config = dict(
    n_head=4,
    head_dim=64,
    d_mlp=1280,
    vocab_size=8192,
    activation='gelu',
    norm='layernorm',
    positions='learned',
    attn_scale=0.125,
    init='trunc',
    init_std_qkv=0.0224,
    lr=0.014,
    weight_decay=0.0063,
    batch_tokens=65536,
    seq_len=128,
    steps=11893,
)
Each number is 50 + 12 x the weight over its row's rms, rounded and kept within 0 to 99. Layers, rows and columns count from 0. The size before them is the row's rms in percent of the matrix's.

# up: layer 17 MLP up, 1280x256, rms 0.232, rows 182-206, columns 128-191
# down: layer 17 MLP down (transposed), 1280x256, rms 0.114, rows 182-205, columns 128-191
up182 098:76 40 67 66 67 50 49 54 53 53 44 46 78 44 46 47 59 47 48 50 15 58 63 36 49 21 41 46 61 68 45 52 37 52 49 52 42 33 61 63 47 60 41 61 55 34 36 67 56 38 61 41 39 58 45 62 46 55 59 55 53 66 28 40
down182 099:52 69 45 47 40 50 51 32 34 27 69 35 50 28 43 62 52 45 52 54 76 32 52 61 73 50 61 46 30 48 64 65 61 42 60 53 39 27 61 60 40 71 59 58 58 54 39 61 19 74 36 21 58 34 47 50 48 53 54 54 62 40 44 54
up183 099:58 31 50 60 27 65 68 67 40 36 40 52 33 39 63 61 46 54 57 41 51 64 51 61 22 51 34 58 40 54 40 75 58 65 41 46 41 60 36 54 67 50 45 63 52 43 50 43 41 74 37 73 64 65 75 43 61 45 44 49 56 24 55 59
down183 100:57 34 20 57 52 38 37 68 56 41 34 48 41 54 40 44 47 46 30 37 34 60 75 36 47 49 52 48 52 37 60 29 62 30 44 46 36 31 70 36 43 68 43 59 56 45 51 36 52 45 71 42 62 47 46 39 56 54 53 53 44 54 47 71
up184 105:45 40 58 52 34 57 36 54 76 52 56 64 41 71 38 53 44 63 67 53 29 57 63 28 48 52 49 64 34 52 71 34 16 61 45 54 54 49 69 43 74 41 58 32 54 59 42 67 51 44 35 46 33 46 26 46 44 56 52 47 41 37 48 61
down184 099:65 29 52 50 41 52 64 50 62 50 66 42 71 29 44 46 52 48 28 50 65 56 31 51 50 41 69 51 64 27 34 33 58 31 43 45 44 45 45 36 28 35 51 41 51 31 55 49 51 65 54 53 36 43 67 53 55 44 47 68 68 40 53 59
up185 099:66 42 41 56 33 52 53 62 52 55 38 43 25 54 57 51 50 60 20 58 79 64 42 32 40 39 49 61 40 55 56 49 61 63 41 58 40 55 40 48 31 27 46 75 55 49 31 56 40 46 57 68 54 68 54 57 50 57 31 45 47 54 69 56
down185 110:44 49 58 50 51 50 57 35 58 34 53 48 47 51 62 42 50 42 47 53 24 24 57 60 48 53 56 57 61 52 58 62 40 42 45 70 61 69 59 29 55 37 59 67 63 41 50 52 61 36 52 27 53 68 50 52 55 28 67 29 62 45 21 42
up186 099:34 47 69 49 42 48 77 46 42 40 48 39 45 52 26 54 54 54 56 43 50 45 45 51 68 43 48 49 51 40 39 40 64 45 54 55 35 44 42 58 42 41 37 71 67 46 77 58 44 53 19 39 34 61 38 38 40 59 24 52 49 23 44 43
down186 098:39 58 36 40 37 41 36 41 58 67 44 61 62 47 53 66 44 75 51 52 41 39 58 79 57 56 38 58 51 70 63 49 40 60 56 54 81 67 58 45 35 54 61 52 43 68 54 52 44 54 65 67 53 34 51 48 46 62 62 64 57 43 45 50
up187 095:20 65 63 57 47 48 44 55 64 54 51 29 37 57 49 43 47 47 49 51 52 43 30 33 33 61 71 55 60 50 38 56 21 56 36 45 42 50 67 42 35 59 36 59 58 41 42 69 59 19 41 56 59 74 66 55 37 48 43 50 43 72 39 50
down187 108:70 46 58 55 81 42 44 51 57 67 56 31 56 58 51 42 46 79 45 45 32 50 47 46 66 42 51 35 41 48 39 65 46 48 30 59 52 69 62 41 55 35 73 54 63 44 53 42 50 63 64 34 59 51 77 19 52 30 47 58 30 26 73 45
up188 110:49 53 38 51 42 53 71 48 53 18 60 48 61 40 66 51 48 57 72 48 58 48 41 56 63 44 52 55 54 55 54 30 56 70 22 33 57 31 53 48 55 40 44 53 42 57 45 49 64 60 52 58 66 52 67 32 43 53 50 68 71 27 55 49
down188 111:47 70 59 58 52 42 39 60 27 26 68 67 59 50 64 39 61 39 53 56 46 35 45 52 64 60 34 44 49 52 39 54 53 59 43 24 70 44 65 52 39 22 60 61 53 72 34 28 47 35 61 41 46 37 50 37 68 38 49 40 59 37 45 37
up189 099:60 54 50 45 75 48 58 49 46 50 61 30 61 73 59 54 52 54 53 50 53 43 29 62 44 36 70 60 51 35 33 43 30 14 48 68 57 43 53 72 44 69 33 45 67 63 48 55 31 33 57 71 46 35 51 47 66 48 45 39 41 50 53 41
down189 103:44 45 64 68 38 58 43 47 49 29 36 65 60 62 29 67 63 71 28 55 50 45 68 47 67 50 38 52 39 46 61 39 51 78 42 62 51 61 37 47 48 30 47 46 60 84 54 49 58 59 36 19 45 54 39 43 72 36 38 44 41 60 51 61
up190 100:46 49 70 56 63 49 40 61 50 60 52 53 50 56 31 26 42 66 35 55 52 60 68 44 48 68 53 53 56 50 52 38 40 41 58 57 53 41 38 38 53 69 49 36 65 60 07 54 26 30 24 59 38 40 51 65 44 34 40 47 50 56 64 43
down190 101:44 36 36 56 31 54 42 53 48 69 45 68 74 49 38 47 30 42 48 52 81 56 37 23 62 44 38 40 50 46 55 59 61 56 25 33 56 43 48 55 56 61 63 55 58 54 51 37 67 38 35 45 63 65 28 50 73 40 46 59 36 39 81 50
up191 098:21 61 59 38 45 65 54 43 64 52 64 53 49 52 48 67 38 42 37 28 50 65 45 37 45 55 61 50 48 59 37 55 52 30 35 66 46 58 56 53 60 69 47 41 60 56 47 54 69 31 40 45 47 48 64 49 41 70 46 39 53 41 72 55
down191 094:75 48 57 67 53 62 44 74 47 39 42 37 68 46 67 48 43 64 49 52 48 54 47 44 55 44 42 40 58 49 55 63 23 55 50 46 61 58 40 62 61 78 49 35 30 44 63 41 43 70 56 64 48 42 33 49 59 57 73 38 38 57 47 60
up192 103:44 81 41 26 53 59 76 42 49 51 49 37 23 57 54 30 73 56 33 57 51 57 41 26 57 39 46 38 65 45 63 46 53 41 57 55 54 51 41 43 43 63 54 44 40 56 40 36 45 48 45 51 59 38 41 63 31 57 35 54 50 55 67 66
down192 103:47 47 50 47 45 49 51 63 60 55 46 56 65 71 63 41 54 60 39 50 45 52 44 48 48 33 45 55 50 26 39 31 53 66 44 59 68 30 57 47 59 39 39 64 14 62 42 42 33 56 56 41 44 42 72 47 72 40 66 39 33 76 57 61
up193 110:40 71 50 43 61 43 42 54 36 67 41 55 55 39 60 48 41 50 52 36 48 81 56 54 48 39 79 38 40 46 64 40 50 56 28 62 57 23 44 52 52 30 51 28 59 57 80 38 69 54 52 50 50 60 43 52 49 39 35 52 45 36 41 52
down193 107:52 60 51 49 66 49 60 43 59 73 59 49 54 42 56 53 46 48 70 49 52 30 49 72 33 42 44 56 58 45 59 80 54 28 47 38 76 46 61 61 58 16 65 48 58 42 49 68 51 47 62 68 67 72 51 64 29 69 68 65 42 59 46 50
up194 105:44 43 47 60 38 56 68 41 32 28 61 66 37 38 30 63 55 51 59 49 66 36 28 37 65 39 35 66 52 51 42 58 51 55 57 51 80 71 41 22 51 44 54 30 44 38 47 36 54 59 40 33 33 44 45 37 76 34 48 41 50 47 61 70
down194 099:29 74 51 60 71 60 36 48 58 57 46 59 53 60 54 29 56 45 53 67 58 44 65 60 56 49 47 38 25 57 54 58 29 62 54 36 66 54 59 57 59 40 60 66 49 32 52 29 62 42 49 47 36 62 49 33 47 72 50 75 45 59 30 42
up195 098:55 54 39 50 45 56 55 48 53 62 25 51 50 27 47 38 56 37 27 37 55 49 39 38 44 59 39 49 86 72 39 47 62 39 37 61 57 51 35 61 40 63 73 59 55 54 56 58 54 49 36 65 31 43 57 53 46 48 61 70 47 50 38 44
down195 108:61 56 56 30 52 62 44 56 57 45 62 65 49 49 58 66 51 52 54 45 24 15 26 47 28 49 42 46 60 58 48 48 56 47 52 53 62 30 66 45 39 53 32 54 44 51 47 34 39 38 63 74 55 50 49 37 61 55 74 47 55 49 65 64
up196 107:55 60 42 58 82 54 58 33 55 68 47 62 45 44 44 51 61 67 55 56 57 41 44 53 28 38 47 37 50 33 39 47 53 46 45 48 42 40 67 52 53 51 33 77 34 44 35 42 26 42 49 41 53 68 53 64 47 48 44 71 57 58 43 55
down196 105:49 55 50 53 65 52 76 55 46 45 47 67 55 34 92 29 51 46 30 47 47 73 50 65 57 54 42 39 52 34 44 61 54 45 47 58 51 66 45 41 54 40 63 40 53 44 68 59 59 66 51 47 47 40 40 33 45 58 41 65 44 52 45 52
up197 094:42 45 55 54 55 39 33 30 44 57 33 46 37 76 56 46 29 29 57 61 47 65 37 54 55 58 53 49 38 83 34 36 68 71 54 69 73 70 53 49 26 34 64 57 53 54 57 50 48 62 25 31 60 58 55 48 58 63 46 39 44 55 68 52
down197 090:54 64 74 52 58 42 48 60 71 49 36 39 65 30 43 62 47 64 51 43 33 52 61 39 49 70 53 53 71 60 77 49 44 50 50 27 67 55 44 56 45 41 53 48 33 54 45 36 45 63 55 70 66 45 67 53 32 51 26 74 35 41 55 36
up198 103:52 58 43 56 49 58 46 63 50 41 47 47 34 33 56 56 57 66 62 34 41 58 50 45 51 70 60 54 47 59 58 64 58 44 59 58 42 21 70 73 36 33 31 38 54 52 53 48 38 52 46 64 44 62 60 50 58 38 47 52 58 72 20 64
down198 106:65 77 70 43 42 64 53 60 58 52 51 66 43 55 38 49 67 55 47 38 41 60 62 36 61 72 29 46 57 51 50 70 59 46 45 26 49 43 53 19 34 22 38 53 41 70 57 55 66 41 51 38 42 43 42 49 37 61 46 45 37 58 48 22
up199 096:24 46 65 49 35 39 65 33 72 53 43 40 39 47 69 74 50 59 44 63 54 36 61 49 55 36 74 60 70 49 48 58 43 39 57 49 68 51 56 60 35 65 55 60 71 51 58 60 49 59 68 61 32 55 60 55 47 69 61 33 53 58 50 62
down199 092:37 47 57 62 60 67 62 59 65 49 33 69 55 57 53 39 41 32 44 26 35 51 48 57 54 43 42 49 49 53 40 34 74 50 30 51 37 53 43 47 70 61 31 76 66 60 63 44 53 64 56 33 48 45 37 33 46 58 60 67 68 35 74 43
up200 095:50 38 61 57 58 63 31 46 27 39 47 46 50 53 65 39 49 60 59 33 47 66 60 36 45 46 53 78 69 61 17 34 59 43 57 57 42 50 39 64 61 53 40 43 50 43 50 31 52 53 52 57 46 44 47 61 49 48 51 48 45 45 29 55
down200 107:61 59 25 53 53 58 67 53 46 34 40 39 39 74 42 43 57 59 74 52 56 39 42 39 54 52 40 69 40 49 79 69 37 67 48 50 46 55 70 62 45 27 56 67 26 54 61 53 54 60 40 47 48 39 61 63 39 67 45 56 52 50 51 52
up201 103:37 49 65 50 41 51 48 34 58 45 54 43 41 47 55 65 47 54 57 57 51 57 46 33 33 49 51 37 49 29 57 48 45 65 47 38 54 48 51 55 44 56 42 45 41 49 48 69 45 38 27 52 61 47 46 44 33 64 53 46 69 29 70 48
down201 105:58 42 51 20 38 41 38 38 56 57 46 59 64 61 38 45 57 45 58 58 49 75 60 39 72 59 42 61 60 86 48 50 67 37 41 62 35 45 38 53 64 73 67 51 36 21 52 42 52 45 43 38 46 49 53 50 60 49 50 47 53 59 35 41
up202 096:64 51 56 44 58 60 49 49 47 36 52 56 59 65 48 81 53 57 64 70 63 61 57 43 48 62 43 28 42 54 49 57 32 43 51 61 47 43 48 50 63 50 51 41 74 55 49 47 36 41 69 46 55 59 67 58 63 60 70 42 39 31 61 50
down202 096:60 38 54 57 52 53 51 43 41 59 59 49 41 61 72 58 46 87 41 39 53 41 48 36 31 61 39 38 58 45 24 57 53 32 39 53 54 64 49 48 27 39 68 49 38 45 35 41 55 54 38 78 41 57 31 57 46 36 55 58 40 51 49 48
up203 099:40 51 52 49 36 34 76 51 45 57 37 38 66 64 43 61 43 48 43 41 61 60 42 47 54 50 51 59 48 44 52 53 61 52 49 35 74 53 41 61 64 40 45 48 39 60 51 50 42 53 68 74 41 65 60 47 45 59 36 44 46 40 40 38
down203 094:56 51 72 65 55 60 52 65 58 40 40 61 21 54 49 52 53 68 28 62 49 56 72 49 67 48 49 56 50 48 47 86 48 37 54 53 61 44 56 27 40 66 61 54 52 48 52 67 58 51 44 38 55 67 61 72 63 57 56 63 45 56 41 42
up204 105:32 73 49 56 46 59 51 47 76 48 65 44 52 42 61 47 39 61 57 49 39 51 50 45 46 52 49 33 55 54 53 51 43 48 58 56 44 55 57 61 29 52 63 58 47 39 39 44 54 53 24 43 47 53 42 59 53 51 41 75 82 60 63 57
down204 106:71 54 55 39 33 38 50 32 57 56 57 42 54 62 22 69 46 75 35 37 49 32 59 35 41 41 23 12 47 41 45 51 44 38 56 65 51 39 53 45 49 62 58 64 56 35 43 59 58 50 43 44 34 44 54 50 64 25 45 50 46 44 35 70
up205 100:61 55 64 49 35 66 53 30 32 59 43 51 36 59 43 48 46 42 50 47 43 71 44 57 50 52 38 58 41 59 42 58 45 51 51 38 63 50 53 56 29 54 71 56 50 52 39 51 73 42 72 68 45 58 65 56 58 51 22 64 47 35 45 38
down205 099:54 50 62 33 84 33 57 66 47 48 60 50 54 44 39 62 51 65 22 54 76 32 38 42 47 30 34 51 46 63 48 49 67 56 60 55 21 55 41 30 49 62 36 53 46 63 36 58 54 64 61 36 35 24 34 53 56 47 59 41 40 36 80 53
up206 105:29 36 53 41 36 70 43 67 63 31 55 54 43 69 46 52 62 55 35 53 67 60 47 51 46 69 53 50 50 46 66 45 66 62 50 68 45 19 42 51 53 69 65 28 37 57 66 59 61 29 32 43 45 46 48 49 28 69 62 47 55 58 52 51